Each number is 500 + 25 x the weight over its row's rms, rounded and kept within 0 to 999. Layers, rows and columns count from 0. Numbers have three digits each. The size before them is the row's rms in percent of the matrix's.

# gate: layer 7 MLP gate, 1344x512, rms 0.0182, rows 55-174, columns 416-447
# up: layer 7 MLP up, 1344x512, rms 0.0188, rows 55-174, columns 416-447
# down: layer 7 MLP down (transposed), 1344x512, rms 0.0166, rows 55-174, columns 416-447
gate55 097:473509469495529510446497543516540449508498504518513521505444497513507489454456525492540551544538
up55 095:503498529519499482478515495470428513492513505561456448505516510502479500542523516512496467496480
down55 094:440485520477523519472549508470535504545510483452514521470510457586488520499507475479479486532473
gate56 091:506452500485535471521460496533505466503481538488504484506474542470541473479458518480482547480485
up56 090:497533514491468521474498514510528464530509508497476542482514498490483528521488479502445485515532
down56 091:513440513495542539518512481520485498481470482477516465517502536529516471486490524491523518533492
gate57 102:518498507544496459513522448488468506511503464467476442504440537467551505512505502517526519533529
up57 100:515462516517469481502479510482528513487498528503486512468511505504551548528489493522489520485465
down57 104:495458501501518514460488486486483518490515505487516459485526490492486483492540507538555516505510
gate58 093:468501526472495473487504490501527470525494505523500502498519515491509475492473489508449532491454
up58 089:498511540487528561471493496531469513495487505487510448485515493535485489527488536484487492456513
down58 093:483493463513476478522528522517523538530527499509508531527488482433483537551536471496520509552496
gate59 089:533499480464465516479480470555509485501486442514527497491510507470494468490471523464534493512506
up59 089:466538503473537497495511548478497560501524525516501513503497521504466511502515489477447509501517
down59 084:524461491492447531502470499547484488495491517514525469531499498505498454455492486494504502514562
gate60 101:524493522548455477529469490529515473510474480493487463476497523515512511523537502469516536520500
up60 095:483517475481532515496527514563471509509483480512506529512453488530511469509501491496514494503568
down60 094:547494585506459493487503484499550464471560517466502467509528520500603480510545486454491523528476
gate61 104:546505482485549476498498511494469470543535522485476505491500524460518533523497466454526501520475
up61 102:536489504520479507459500524513466540460438496448520493524492474482498486486467489539497511513481
down61 103:560477513528478468527515494512480460534552500489497497505506558512515541495507497456501548498522
gate62 098:503488502459517472522494508524530510536505466511527514535519532498539522437522511491485441531447
up62 095:499483500528506502528529463526535477513476492513546515532527512528522483531501498532517506467560
down62 097:547501464443502460472539497467488465482533488471473496497540517487496524496512499498488464503515
gate63 108:514479504453429517558476478481513488456515500504504497469469530467526529488460504474535497482493
up63 104:498469492478486508535504486446562461453493506503530515485508515484503514519494503490457527455508
down63 105:488511496491506459469538520486516515494466485483486472496494519518504541449512473503485495455491
gate64 101:456479524503489478518483517499503513490491520487518509502466512478495540485523506467520505463499
up64 096:497494520521535534506493430565530561562476485482477469518487520468510467531504490517520526491537
down64 098:525487537500494513536521470478472490481556501508498533484522474485509501492518520507487486505528
gate65 100:515484513507487526488473553459503487521519517498470527496543492487539526532533513492474474505512
up65 094:521486529535517537528446519517533518509523487505466480493527514493524502479505479536492474503463
down65 093:481508513513466511506507453522492493512474506498542490499420492511480500520505510478497491492514
gate66 109:466481462486489486491479518544502483492476424487505513489478496447451519522509555472535479510499
up66 100:510466486560521494552513489498445483528515501493491502482509449505535513537486534498540480513485
down66 103:506440495526476517504464547497496492527507503506512504474482562466491488511534508523499495484489
gate67 102:501486502472478492487498533456506555477488498485520536533471478510523536471529534491487500483515
up67 111:486515505497492537526536503465460478548502494527525493500510464496468510516488499517503509485467
down67 106:440513493504466486509456491494506461529522508519519508486463493518458521487485471515484469511498
gate68 101:469489498479530486480535512518528502503521496504514532488523520507505520484470520529517502501505
up68 102:505506486464520504528490524494515502475474496498482560460509460508501489488492484453552562492510
down68 104:521538512520509489476464498463508482517529534459473516501514523483496526522460517506513515547495
gate69 106:491520483485495511490473489514497502443484480489512467503514496499504487520454493482561519512481
up69 098:508433508492488513498499507485472495496513518473486496503479483507457501455501484518471503471495
down69 100:500544530491450479504522476505491523489523493508514504514516537523507476501535524511489522484525
gate70 097:473503451507517469459523498512469504510511510453474520479480515516476454495513497478475503476500
up70 106:516474496477540485524514478544557498481493519525501548531480485465504529507493492483495507497506
down70 098:493484458513498518482494497529536465517470515447500510496490532490492463508480468478462503483502
gate71 101:528488536514510572478521497447475489474515510523479532502479440506467494498519534509463517511495
up71 100:488518496501507508487534500503485492536480543537537440511455467495502468533493488490454477500519
down71 101:545481506532500547519474507469501502494466513448465462521516518532515500488496516475491493528489
gate72 094:511481507550503527533469504501517499521518485471523468539486518450508466513522516507542486526485
up72 090:504500472491489488500489523505508481489502498447467469492458513508529507508500476533478492463526
down72 093:487532488482492553532485509515496489530516510499533482519532518505490503484496509483526481516499
gate73 096:521542495496530503452486472477530512527508510492529508500458476529488515546570528497471495531526
up73 098:498531509508528517501528456482486488541519501556578509485501443553502477526502514538484497517490
down73 100:487545526497542528513513517479483522486506500453478509474490494489511521524468506511523499499550
gate74 093:530508491477482485473483461501514514499501495511520513450493500511535558513516524467500485493479
up74 089:483560515499511514510517509528512535485489491500490468514488493510442440519511471527471487499498
down74 088:549484505503455518497508473513478490499508505493517475496509531506526520488477467458522500502492
gate75 098:468514499519555467500507547497530541466490528503509476524499500469519527506537472474528478567516
up75 094:495485475513572469537513524493462515496505514443516499490483520479511514504477496505473482544525
down75 099:484506500460442503496455526472529479518479474533489494526506499568500508458526493536482484501469
gate76 100:511495540493535494502520517501479529513480492536519553491521514491476508487501513463503469551510
up76 093:493523499487504499507502451493488494531492489522527484517505545485458505492511515507506447474495
down76 096:495503550554505479487497513517500519512505468447524513504520508543518519567488504506525509521494
gate77 095:503505519490523507526527503519508535509485499498511497489483519489494512529516501500527510494480
up77 089:539513493500513444491477496491467497545494524498537496495473515506545507497518523504495493534495
down77 092:534510524474499533473500499508494526507499491484518501476481478502503489508515487484485468492482
gate78 105:500449508444477549528462516481511489507501493521495525524505519503504479502497465485496482512463
up78 103:474501542496494510518470487475526506475535457507517510537495458516469518531503519492490562514516
down78 107:478450504485509530517475492507487480508426485506512479469494503517465506497479482502486498504448
gate79 102:501536446481498486512490452478471498457540510506518502505473472471469456502482519495508518505478
up79 105:501515465493531515520571549480480539512515536459478512493519478481464479547498500509508508512491
down79 103:500505504513513512500499481521486448469464482502518501461520539536508484490505460534503482520493
gate80 074:486468511534537520503502548516468461499483538529533472534511506538486492509521451562489521516473
up80 074:492483456504478466500519548495527493479513500473477466516495484466436510546506472455495464518511
down80 064:480483509504535529507501507510475480529509508502521516517530517558510482505505490518487517483484
gate81 095:520517490520498563489519524497485459507510503518529534482502466561481508506514500508464513493480
up81 094:466569470512491481473461505463501480483524513495509499531490522517498522494504507496486508501533
down81 096:485481506534521538509522537510485500505490513484527507515495504529506501514538468485440529466483
gate82 085:517528508501526550454492514487480460474512522521516500498522493483491493527461572488552497540497
up82 092:487478567496541547511508530528468458518454501536518520487511470506544470479456531533475504499474
down82 094:482480500517480461503482517510532489539502470491537512509489485503475513527522463495480478476499
gate83 099:541519546511470507467502485469463465488496492503523512475514489487469511512454475526505458552478
up83 106:492497516478517506522480518488471549495557506502516521555485516482524482492505506486482510460513
down83 098:488527505502485504460521504503471535461482467506513491525503481502541493503442512550517499537462
gate84 100:538504533465514481515509517503451505479498446533497535520491508505466547516510527507510478527511
up84 100:502521512445534508513483532504485523488497500470536488504476535472434450492502441514546514509512
down84 101:496494510474508469511555509490484548506466490562489549503446518507524484495476471470499476495504
gate85 097:547489562482538481508494517516528521484520491481526542522524469495468529542520490532466522529542
up85 098:465518482512454504510450523489487476492462530464516531494498515513480541490511478470468486465492
down85 100:494523503512508461448452479513548459535509491524526499533513505527476510521482493525496520482504
gate86 104:458509469521503491525501487517514502519438498488486546489502529443480534529506500489499473515462
up86 100:522514514546541530460486483504560485487497505502473488467476508480490537526443427541505439485494
down86 104:537517499463458496468479487496517547470457478489578520538495465523528499490507492483509576494511
gate87 102:501548485493549494457501519510497481494534465464524511520507479505446523473507487470491465485486
up87 102:526466472501512502510445489499479492539537506502486488494495516530517512530506519485465535570465
down87 105:495514517495512530504516467520493510485467458439473524491538452479451481496519465512526479498513
gate88 095:470501488533511513487540492523505485478486518488525534493487479490503522488492479493525472505473
up88 094:516536460526493482495428481468496539506492504479481487457467495457493544545486515453506470515485
down88 094:474459519488504513516496519468550496446494492501514492494532493530492486469521481526471515475528
gate89 094:464471513501471471497483547508523499523506481495483527546509471480491571505526535504466555465503
up89 089:510513485478500479497480454540479473473474487509513522505506537522531518517496465503484496484508
down89 095:529514513507513527493509476481497518505462518483507499468511534513494512466507469512530532473523
gate90 105:528535496465492509479491505486482518527517501460482516490492513480520509454517489499484505513520
up90 100:488494483508474476482528531466514544519498503496515507510471529516501481505483471494504485492505
down90 101:520517494472484531463511446517508501480476508452460524467493470472490544462522480523539485537537
gate91 098:546504541508506546492483495496479490429498476517485494476471491461509541517493490500487491546481
up91 100:485465490471492541479494516492501500488505498516523530531468475549492510427502521490478493499496
down91 097:484500508503469464549502472537495486499477501514503464517498501472505499510504548421489500503517
gate92 095:489483496514473488483507479489508494507516492476473466503531481485462497473462476496495486489475
up92 091:508500511500516437453513475519554530541548534488441503518551483497486499497483512492494475529515
down92 093:466483468513437522529532548470501518482476465532506512522490457492456510450542469495465528494494
gate93 100:487497517487451465516540497463484504458496500555477533482531498528533519490475512489536521508504
up93 094:523502490552490542536478517520494508480492491485474494525491460512475461497493478534471522490504
down93 098:506497514510544465524523483526511503483480458450477505486461499487470519539555514501534488527525
gate94 098:494481519468475515493501519479479486518525448493493487529475517536479484491512496482468539499501
up94 096:491537503487501472576504536564495511519471495515521479497489526499479501477495485508494507494515
down94 095:494472521549475504466488422474529466525535463481485528480498496471504485496532539498454507511516
gate95 099:518517484512500511488493513494509488502490502486515514525550473517524513498480466473512499521481
up95 098:515538523511468473513483488491515493530518510461511457502490493529523497525455487507489479493492
down95 099:527495504479512520499478520489539565474484487517501522471510533475459510530536507502511492500484
gate96 102:466529481507476502509527531518526499554517492464477538503482480456528495481506488479479499513500
up96 098:521501498471510500489460497558530515475476514539486512483490552468508468505500538505514441527492
down96 099:491490499514519528534492489481535530452457521524495484513496463496453471505489445511478514496489
gate97 094:467490530496447471538460500472531495479511440529483443533468479517487515491494514490522476497506
up97 099:479513523504514483501493513484518461526492468508525492493468469548488466468486522501486492490495
down97 099:508522485511491481516456502525502514524526510529522492524513547460538542500528508506551484505497
gate98 104:496516480500516489504496464469520543463493482509498505496510496473512544469529551508492460527523
up98 111:478516486508494497499487509517491472506472474482524521482497526536490486524470487495499502485510
down98 108:500517541485521531482479494493475482492488490500532478534509514466491502455517495525486446479508
gate99 097:498507450454491503536514492505524540470508533512460509491527505535511479515500481470498493467466
up99 115:516513517474463482498496501471530485478508472488519539467470482463455521498529539495476470544520
down99 100:546514487457461503493473516501513527500511457508522509457517517482500497524490481507503505448484
gate100 086:565555442502454489481466482472476533491531483460515501504511533511495538510537467512511469498526
up100 084:520473549497509503504486507501515463516502494547516444477530449543495492476457527522504469508525
down100 085:536526514524557475466494491498491509492479528431495479496503525525485572504495466476468472484505
gate101 104:528501535511495491497495495519505513485503491509488498497523509555493511541476443529527509478473
up101 105:494463466542523504500486549504441437484514524510491500502522471490520531510488517512488513445465
down101 105:510513467478502491487542440484563531505495533504542500493506479451485514510523459529487489482505
gate102 097:507499494493550496488469500486495510491449477517482527469548497507508491491485501503517497489479
up102 096:522482539498543520544515570481523519482505516494503494538503535540473451490485512528499504456519
down102 096:508519502487469517498513469471506542525543524539508505482465484526520459534519498529509503518462
gate103 102:506511519457506509486513532527499520516503462458504488493520461475518537489463482499488519537496
up103 098:507470469499508487504452492488518449519468472493546519497500491486545490462491491519531541480567
down103 102:490508519511492508517503513516520509521530436500496481520504500469477498495504556492485510513505
gate104 108:497546444537497474507507452472551512495494465510515534492469498513486554487467501494527461528519
up104 115:511504497522514510483500467495490456520517524478485493497442551518553520468430469477504473484529
down104 109:496497526500498574449464507480493501519512518448455503495512501471482493476477519520479570499514
gate105 095:490469494481453469503514480448497476516503453533509468497561507529531477461525485529487498513548
up105 095:510483493500526520495489522489494497491478499511522506422477505516552527493443515499464539514476
down105 097:439522469506476444499556487507535505472468506492528508453527515499483505514515508548518464540513
gate106 098:469441479555447464508471511474518491502470483557497497517477498532540502543517488473482501438511
up106 098:508512522483519512466485470523488476495522519533543450494520519510490488520495515476541507523511
down106 100:487547512533513498498525503464520466486548493460471502487515507516500501459499473482557488503471
gate107 105:487526475522513468509508503485521554515506471508544531499511490506480504466501494469512488522502
up107 125:520487475514521477494526461475448470489524503511475469456506533467488518505490502485513492494512
down107 114:473506494449458484529448449451496500475508514527506531509489487500519488512483482507493521493530
gate108 100:496488476502489473511501488470533513503522527504488477482448485518487534536518509499552465576545
up108 115:502487488475503492486481539527498523496482524474483542507547538489516515496507516470504493464474
down108 102:493513464527471470505499530465502496488537500513487511458507480533509528529521506504555483498496
gate109 101:503512535504505507519480516441504513526512500477491475486517454521457488496471485478496482470496
up109 105:461512517482539461526517494484530506537534514518525546526497495520493518518520513482505488510460
down109 104:499493518525473500498492469534489511506457508521522460484521512503477498503478493521507458488463
gate110 105:508477493490527540461509518455506482538538523489506566497487495464514521488499520478511489505471
up110 107:495571476498494497478529485516479464502554527508478523462469534448513525477516564478505525522493
down110 104:459463533511454470509512501475572518527509522473480543505539485496500527504482488498533489500487
gate111 101:491478473471496518500505488510493466479532498508512497494464525488458472478488498504535501485539
up111 099:510531501478525476461512523524485490468456467528437531518531495502510500517467489516508471526495
down111 103:474521532491507484517477508471490522496513455490530525517497515473502481513507477494497488499521
gate112 099:495508504492470506486494518508507478477488498469496500527523500492525433486474470463504513439490
up112 092:527517504516534477532567515473505480467505489489478473520497455491528477515548499497491505488492
down112 096:522522529491479503483501484513515478533486519546548480491515526524486515486489468502527511461543
gate113 097:535520533466487505519501493520500510474504442543496515464478506503498503542511515479528527519505
up113 110:494511531509493494535514466531513497477451515539487462499418490476517459539494505503491492518475
down113 102:484490475496524514514488493503483484476515510489465498492515469493472466501487492494489495524477
gate114 090:500527494505484484510516458488474537506484509481521511514471528475509524475540477472504486519505
up114 096:489469539520494504511490464496498519511490560492515498481484508510530516481548447494467493515483
down114 094:525523516492508483489424517505499508524475544536496472518526511446508503497470534538515473483503
gate115 104:527474508498513500499527527487488515502566447465458513473498486500502479527482523503524488509478
up115 109:529469513524485530518519486505493440515545495512513531496551541453516478475506504502477521494510
down115 105:507464524469520529482489449492499518490416510558519507496487490488494523479546490472497486479543
gate116 100:498527485448483513502487511469501560479486511536478561530462504498455463543508500498472490466474
up116 097:499495524505517458525455531525498527552480488516494510506501506506468498523499481505505528518486
down116 100:507550490503459512499532467507513526507467500480515473510493544450542465458522460492507554487468
gate117 108:492489453504516503507516481493482550499480478500489488501428477514457526450511485501545505504513
up117 106:549471522482472481516524507507513501544493501473489516530552528463523447488463478527480513470482
down117 101:470482479494528510482482477501479567517462499509507490474466449517505524468541476514519481473496
gate118 104:493558520484494499505514509473458513521516463460529499556478474472442475512487476521456514500505
up118 104:482434499557509495486487504473529479558495490501487491505504487528464473455512526529501498470544
down118 106:515508480471492494513506503474461509526528528516495483475520462480474493494525527451486497511495
gate119 102:483512507510554530494448493553500504482486489517512467510499547521470513508476475490496514480531
up119 093:467460475488515496520475522486539487504504512482476482496503532467517494493462497485499495490499
down119 098:501528521493476444490536521520442492516530493452507516503486438499506494480518535503505500499526
gate120 100:547545516520503486485529522501467488533513492499444507516478490515526516516520470523478515534474
up120 101:513493493478514551519458436504493454479487480505495501529498527534508581479524454527467484509483
down120 099:524496431495482531484507547521507493466482500543533452508494471489503518488494522476522489534521
gate121 101:542518532494511499521480495501491466490485454504474510536504550506489453465462448544520498492544
up121 092:474552474493502487453490447564497520473492490517521480505483507479468521505504478502508479517512
down121 098:517465451502452527534526526496485486507479456504482507515509519529475507503481514473513510487484
gate122 105:494475489471424503511466515525492500481489508517482507500494532505529532499501480481472513428485
up122 099:485497495515504491542499476535503464509492504546457552510528547441514517479506526455459480506536
down122 102:485482498471493494480497523491490531492529517467520476512488482480510468519490488528486525511505
gate123 104:485520536487462443472480499528543502509506469515503512492462523498466502506506514508498484557520
up123 114:472478499521514521500490527481469454474485534518488473490467461512501523465478504475484510447499
down123 110:493503500471492468501533499490529500488497487539502499464482512538491487516521496448517485539496
gate124 107:532500518497482520521480486462515456524524519535483539492498507462526488513540533493507542505537
up124 104:501531519505521520480501508494519469492522499526481493534529512474498480518464529456518516480508
down124 108:487497506514460499453467519501507505489504489517513492485511482521505511525509498505532487542541
gate125 094:565538528475487498509518488467455525499519512492500542467508521484529529536512517530513478501483
up125 091:493510487501500504472530515519521487495491478500550483506519527448532522483521464491507506510515
down125 096:499503488490514506463522489478508522481493478522487499480507486496522472495465487516505491509484
gate126 099:541547507506491480501539476509478495484504485530486560518490490532473524530498522520489494518533
up126 097:497571477517571504515556498492500515504520515481516467487489494513501526453499484498486531513489
down126 099:493516467491451510490535505460487508481435464482486525525503499446534486533544500489468512499526
gate127 111:494469502494485513524505529485515525512480511482491534527438476508464477520470513460533492509485
up127 110:533500476472463484499483506496530517521505511528506496539497459488487486502493514526514465511529
down127 107:423524472501519493521485478517510515518494467465474496485487496492453510476529469474509504510438
gate128 104:498490504476496519539547507488502507525567475517488530493514504517491515473498491513496517508492
up128 099:481491491511538541514508531511495488493556526493501516462466510507489470523529519493509478540477
down128 104:542497511507512446513479531523445526461455513519497521505541508467530504535509489516520519466479
gate129 090:489456468525441488523485479480527465465472459492493461521519524510469472478521496501543486497478
up129 086:475470459468495468503466478520540475543481499467521510500509540498521445490511499461489500539535
down129 088:502503566499488506469514516504460497488519501520469519502472464539503529522487528533517486511521
gate130 102:507506519501541555476465472492479456529548503476481478504561466494469468483488459506460523514466
up130 099:491486523506510501532471500518485464507526479474487500476519505495496464492499494485524515513471
down130 103:558462529509459483490484507535453494491480505519511494529490498500510477501492514506499515497483
gate131 101:478514526488511507491489471492500465492498484521469539528532495477491534525520456476530513488519
up131 104:522540516505528512516456441524501498511488531523543500554475504497509453492503487505511474546510
down131 106:499510485528508474484492516498490489472495487489551500490471459533506467466501532525524486507474
gate132 102:527452541546435502516453471484525518510489491495531535489467495498504461519493474481535518516481
up132 103:505481496539495474534487508493499510526489490501546464481443487501537515509443492486504507516473
down132 103:486493457416518534533495545503524531518523480481480495497498517517503493560509486556506507470543
gate133 105:475497478493498489505492557468507505508552488494487497464485519567509521506534525494484459487488
up133 109:505534521466524511470484478501486479483481483507511584523522475555505493487511493485455478476471
down133 107:549453543529499505492485521479498516516565530464538517463510504486501496536505510485477493454522
gate134 104:488469514527487517534552488463467512501509522518483480493501458459452512501556488500470538477481
up134 098:521512528516507495479520496504465451474501493466480515483565492497524499485452488475482528459498
down134 099:506525482494534547536505501481572506496492531492514499498491518466510534497502532488519474528487
gate135 106:504451491481523481487488456562500545442506442459512497489473511482446486490489472501483460519470
up135 098:482544464512479481506519455516489508501550447504534492560503492498471472503497501502487508498557
down135 099:499473508499549482518513538486518505499473555505481525487505507482552548504535488466527478484455
gate136 105:502492524455529488541456524535503480484505470519473496520516523493492524499489470517494499493540
up136 106:524535485506557562464544504521495504493480494471512493470508515469488518507501517477487487526509
down136 111:443524460492480466497460516479555466518523487491522497514472526499490494483516501467466499515491
gate137 106:482522488520459478501468452515506531481487526510484481531512507485489543514522515450526453515546
up137 111:530504499555518557491503441474476531493465492532485442524489478509497503461488504475493486505480
down137 104:496475485513464526512487495496505472541482467471495509489515517520463487509458542539467508495532
gate138 097:524451478501464488475505445482532504481505516468514524526513556492513505459458487494497494506516
up138 105:479445504515415495501499450481500453523438487458476480468455526500521509474494480527527498508486
down138 097:430505503467513494498485509552479490497526497493499473499457486494448463514531502484513502533485
gate139 099:510488522527466463499501493481482469516491510503442529492498509458477470532485501485500476563487
up139 099:480538495520507518507499529500524490526490521484528519471530463515498494528508495456449512493482
down139 099:538446487498477561545528453469560520498497489520475480536496467505504501453504511483522507480503
gate140 104:462514479495537518509484501484511511536526485499516524485529482514477516554512497505491493524486
up140 104:431492465487510495477492517505533492544527463501495476461499460477525494449505473500512471496483
down140 104:550490448494524498517497497526518506452468533476488535550503466505493508532498554448510522528458
gate141 092:448501497495479485507469514526505480520490462533485449490496525471513472546469487499548476493469
up141 091:510517444478542481498517492498463510452504508491524491470485497531475489457473510473496488498480
down141 094:482490561532458552496483486514484498537452515519483461494526528470505462503538473496494545494481
gate142 102:517501534537482501534473484530478505507532434507535448522511470530520438473545506537497507478492
up142 095:498488486465472541506446490526507465549504514498489442461475512514518495522497504495498453513514
down142 099:493525507500504501488543518498498506518515490511493547524519488522513497525515509537509524495558
gate143 105:534498519487509511514453479461486477484469513490489514501529442529455527533495502481500480458460
up143 097:449476517512472470502454533486498490553482451511452435478518503524504465484515526495499514511474
down143 101:506512490506505566464502480509507517490478513490506510531456510485506514468515458498525493510521
gate144 095:455505529449505510466513519478503470525518410497489505459506473515467490437512560518503477547478
up144 089:517475465474536510499483478484459499537489499444489504467516536466497522538540511519473471511487
down144 095:557520511514485487494473492505501563449497525527533520522473425515500483478491485496496522495486
gate145 103:525510472491527499512527466448526492474496467472537550524537465484492495460468498515479494516469
up145 103:469537540478521482507507483485526529525478544476476550450505474465491498498489501493488508481497
down145 108:441515473498490484466555477502489468474524504496526479500521554540495522481495507556486439457451
gate146 101:532506476499536472479507539477473506457553481484459491528493490526506502522511513521509540469502
up146 099:489476458471524496483491485520519481495520520444471534478531512508502558471493512504462534464507
down146 098:476455504542518515571535483478506532510494523524456514512477458511474446503486456545491505474481
gate147 097:499497496493462525476495469475494483462469500470507491538491463544495484475486497491507502480476
up147 095:469460507450519495448453512493533544497510482490479508514515479530524501469531509529528485505490
down147 100:501498491491493518523522509535530518467486528491501475505538434486512500512498495506495504537446
gate148 102:468509505512487517500501520459502476512512505496504502503524525467468490476477485462488467488522
up148 106:469549519515474453465527501520483517513513511501474478497469532548479527516466494512524494532463
down148 103:505464517483506477454457496494481507522461465502464502528498506446491505455512514556519505481521
gate149 102:501501522535487483528525481472509497500506488543453467472459496483498498475504514527501490528553
up149 108:521504531523510525557491536498492535538524524474509536488496474477496502546469476509530537542526
down149 103:560494481479472500519491531544500514484504508474479508539508482493508501486517493491538502517535
gate150 096:562492479481512520475504494480560503503513498524526486508534473514458486519510509473448506486475
up150 104:457487509534503452544527509520468505507475509527497506481449464522501453478507487470527479498543
down150 098:568457486498485536551529504486492482478530468497507509505493477470501426464513526479494490495477
gate151 102:509471509507464464515468462432572480516501521502460482482510483508518514510493484468497460516472
up151 103:505502471510529490508539496477504511526538489478523512514477458523481528462500491499472534507521
down151 103:514515484506493492518523492502467482471545493524498489499509540503536495506488458486516503509502
gate152 097:494525488524501512476523491513505509553492521479483504458520464505513552482551497477513545511481
up152 103:543567467507511518485491489553479484486495517487482508511515503500524498484508494494493496474499
down152 098:513494553507468494561542499424504554476560501475514504527527496457510502517532474488516497479479
gate153 106:522480524524503484530528500503486450488512498461495511530501533507515488544510486501527500468508
up153 098:487528500542535523523520502533476562507497455501486498515485492513484471441535520492497519495529
down153 101:499503485516444487516478484475469509490520482482513524472506480497486473531475492493452520479486
gate154 099:493475512495493465523477488499502487489503509493455486444472504541524488450466481490484498521471
up154 095:504464501469479554499477481508442501557520482481480467463472506490481506499501486487472460460516
down154 098:517522533477507459512475539502533517502498472496524482510544515501482488462474497481535534522512
gate155 102:481454477484488536508446491522509509453501513491461558514493482510500492487524564512490504486479
up155 102:510530510508472512511511478514467472516473521509512510467427486541520525506476513486496490500516
down155 101:491496519500502492488524541507476534457450529509516490497525494495489504513535526476548483467518
gate156 102:498488485454534529445511525447458521494497525501521509515518510517494485459488486479446511470478
up156 109:499506485491481475541523488503495562445468488468494473451521487461497498487516504529488496478469
down156 104:506460542476481539463467507463467491519509478497495495530500527490471498500481451495473504506486
gate157 101:528541526495478476521442489524473502478511511512468521489488523469487479500526482512534488508517
up157 100:517483480492533459515484506497513531456539490508467546479513492469498514543511516501504498570462
down157 100:477520475496526522523543492492456491517425490466449509498519469517486455516484502516507492453487
gate158 098:506469571522491507546550499535498492479516483473505493481504489510511489493521457498438499538483
up158 101:510470475457513532489481526513528474489486507523511482517529506508457454490492488495478501443485
down158 104:470489505497504450532531479486497492496455510478497474467511431481499544504502443513502528509495
gate159 100:514461509440474469524490470508494488479497484508516510522474499523490479500510516474533520550511
up159 103:496554479526530537467536445507478500528497494497561476498483492515507528545504515507490506501507
down159 105:493505453477490479497470507516497479517479490500495492443493512472476514512469538510519478513488
gate160 104:476525492417469476488494512504497498502519489498502494500536506507571517516459491499471526451528
up160 103:479515499467469503501474551506498501511484492487464468526557511479501517499493492484483493460480
down160 103:515466520535510500524507499496545487484510469490526554515475486518446476476493535515524540508503
gate161 106:498501485485491499485487514471516481535517475495471543550514479459506506494556502504480518508479
up161 098:528465503524507478544494520493528512531516531473495525502565456508499526535509501496528526506491
down161 101:474455473472492465489488482512505525477505501445510501538490533505510492436488513492463472518491
gate162 110:518502522473483494535507474509533489512520491511469519489478525511504532478525492499490521491483
up162 116:536527506466484502489508501500496510486558520509497489525496501493511544513492482461506474507494
down162 112:492578514523529486496506464539506480516489565515470482483492520527518487505479464505521493519429
gate163 088:529505493513453485470543448486540567504508514475539549499479508510490516505491494503472463548555
up163 097:499524508514486489477536460547536547504503505469542507479465515500460496461503450551489465516502
down163 092:497500505528499480486529527492472461528526495497544499489480525509493547528493459485494491479511
gate164 104:488522461474536483494511530474452480509464470502486491472492534509531477491507514496482477493541
up164 096:508460504484513513480487490517504489499440504541465491528480487514492489510482467484488531472508
down164 096:463510498494489490492505526542461481491541546491508495505486482504514472480544499504502502495557
gate165 095:481521467508497508507525495443502531482471546492440493474458511481492553516459553481494537527438
up165 097:520522473485495505458530509497545477496519521496493520476537511525532532486450459510487477491502
down165 096:510465488512531462517479515482510483500512513514475479474495522519552521489514533518523460483509
gate166 103:507509541497442503493495456481501487523526501525498522466500537523506497509478495497479493504517
up166 103:536492517500410470474479447467491456529541539500544520474483520483520480502514520495516489462488
down166 107:500509508484511523521489483549506486450482504473493473503500480509516491486520524504523488517447
gate167 093:506532526482484532502489522522507483505469439551523442507432511469485472492456476506507504532474
up167 100:479482520506540486524514531480525519466498548473510520468497457513493491570495528499472467475454
down167 097:479507489513500491495538480532523498464456520511498463506447527504552503469428513493487539528501
gate168 101:490509498495463455510462527500526516493520452506438466504497476507466454514549534517576498553549
up168 103:490542511450511487487481463486496479544524462514513473473491489476477495554518525487508453474519
down168 104:486473525504481478476481498510524531500492499533513481460490489517478470527495513523492496510513
gate169 083:518479472494497485455527519476480514503497497480475510521455465478495502471500500481484559517512
up169 082:469522467493514501469480524506523534519480516480491501506439510475502521537532546454504485473516
down169 085:498486507472485541528496474488483516515516493493510488524527527534516481455496518501474530542450
gate170 106:525514519511481526511522489493488517482497503512482478506488461531538507476547479498500496497503
up170 102:490456496506551476497499536505518516522526478475522469518542492509465546515532509532504527501521
down170 101:481486473453454480497486446525501514461469517489444509511477519495506468488516536484517481505472
gate171 100:539537517522468504530520511480449495509518487534515497489508458504464466530488459513451501544499
up171 096:473499526545510501545509458466515504492539512499530514522497484491476498503491567527487491502514
down171 098:533513481492469505512537497490448529481471539524545537503488457514527472507522465513502518493493
gate172 092:507525507503528548492486522488497541495470541506544480539519484474488525479496538447516497497536
up172 096:547496502512513482495478491534501537501460485529475509530525540463510537482502507505527519512490
down172 095:525518503494503497493515466439534471470495486501522491517494477518515454495477488525478482440470
gate173 101:477494481498506500482515538455544499492491477508473499545498478575468515491520471502501512523476
up173 100:486512556507490478480535486473523489488479516492518571470500525517478494470500466506494466488529
down173 101:513487502527491538475517523486494488518539499487487532465494481482503499514538506529475512489504
gate174 102:527492526485492513461525511507489497485523464478514558527499498528506504493504521493505488459513
up174 107:542527486549536480521507517527511464489509501497515526498478512541492505496475483474492505469511
down174 109:532528502496483530539480470498451479533481455508495515455545492501484520482465501496495489504485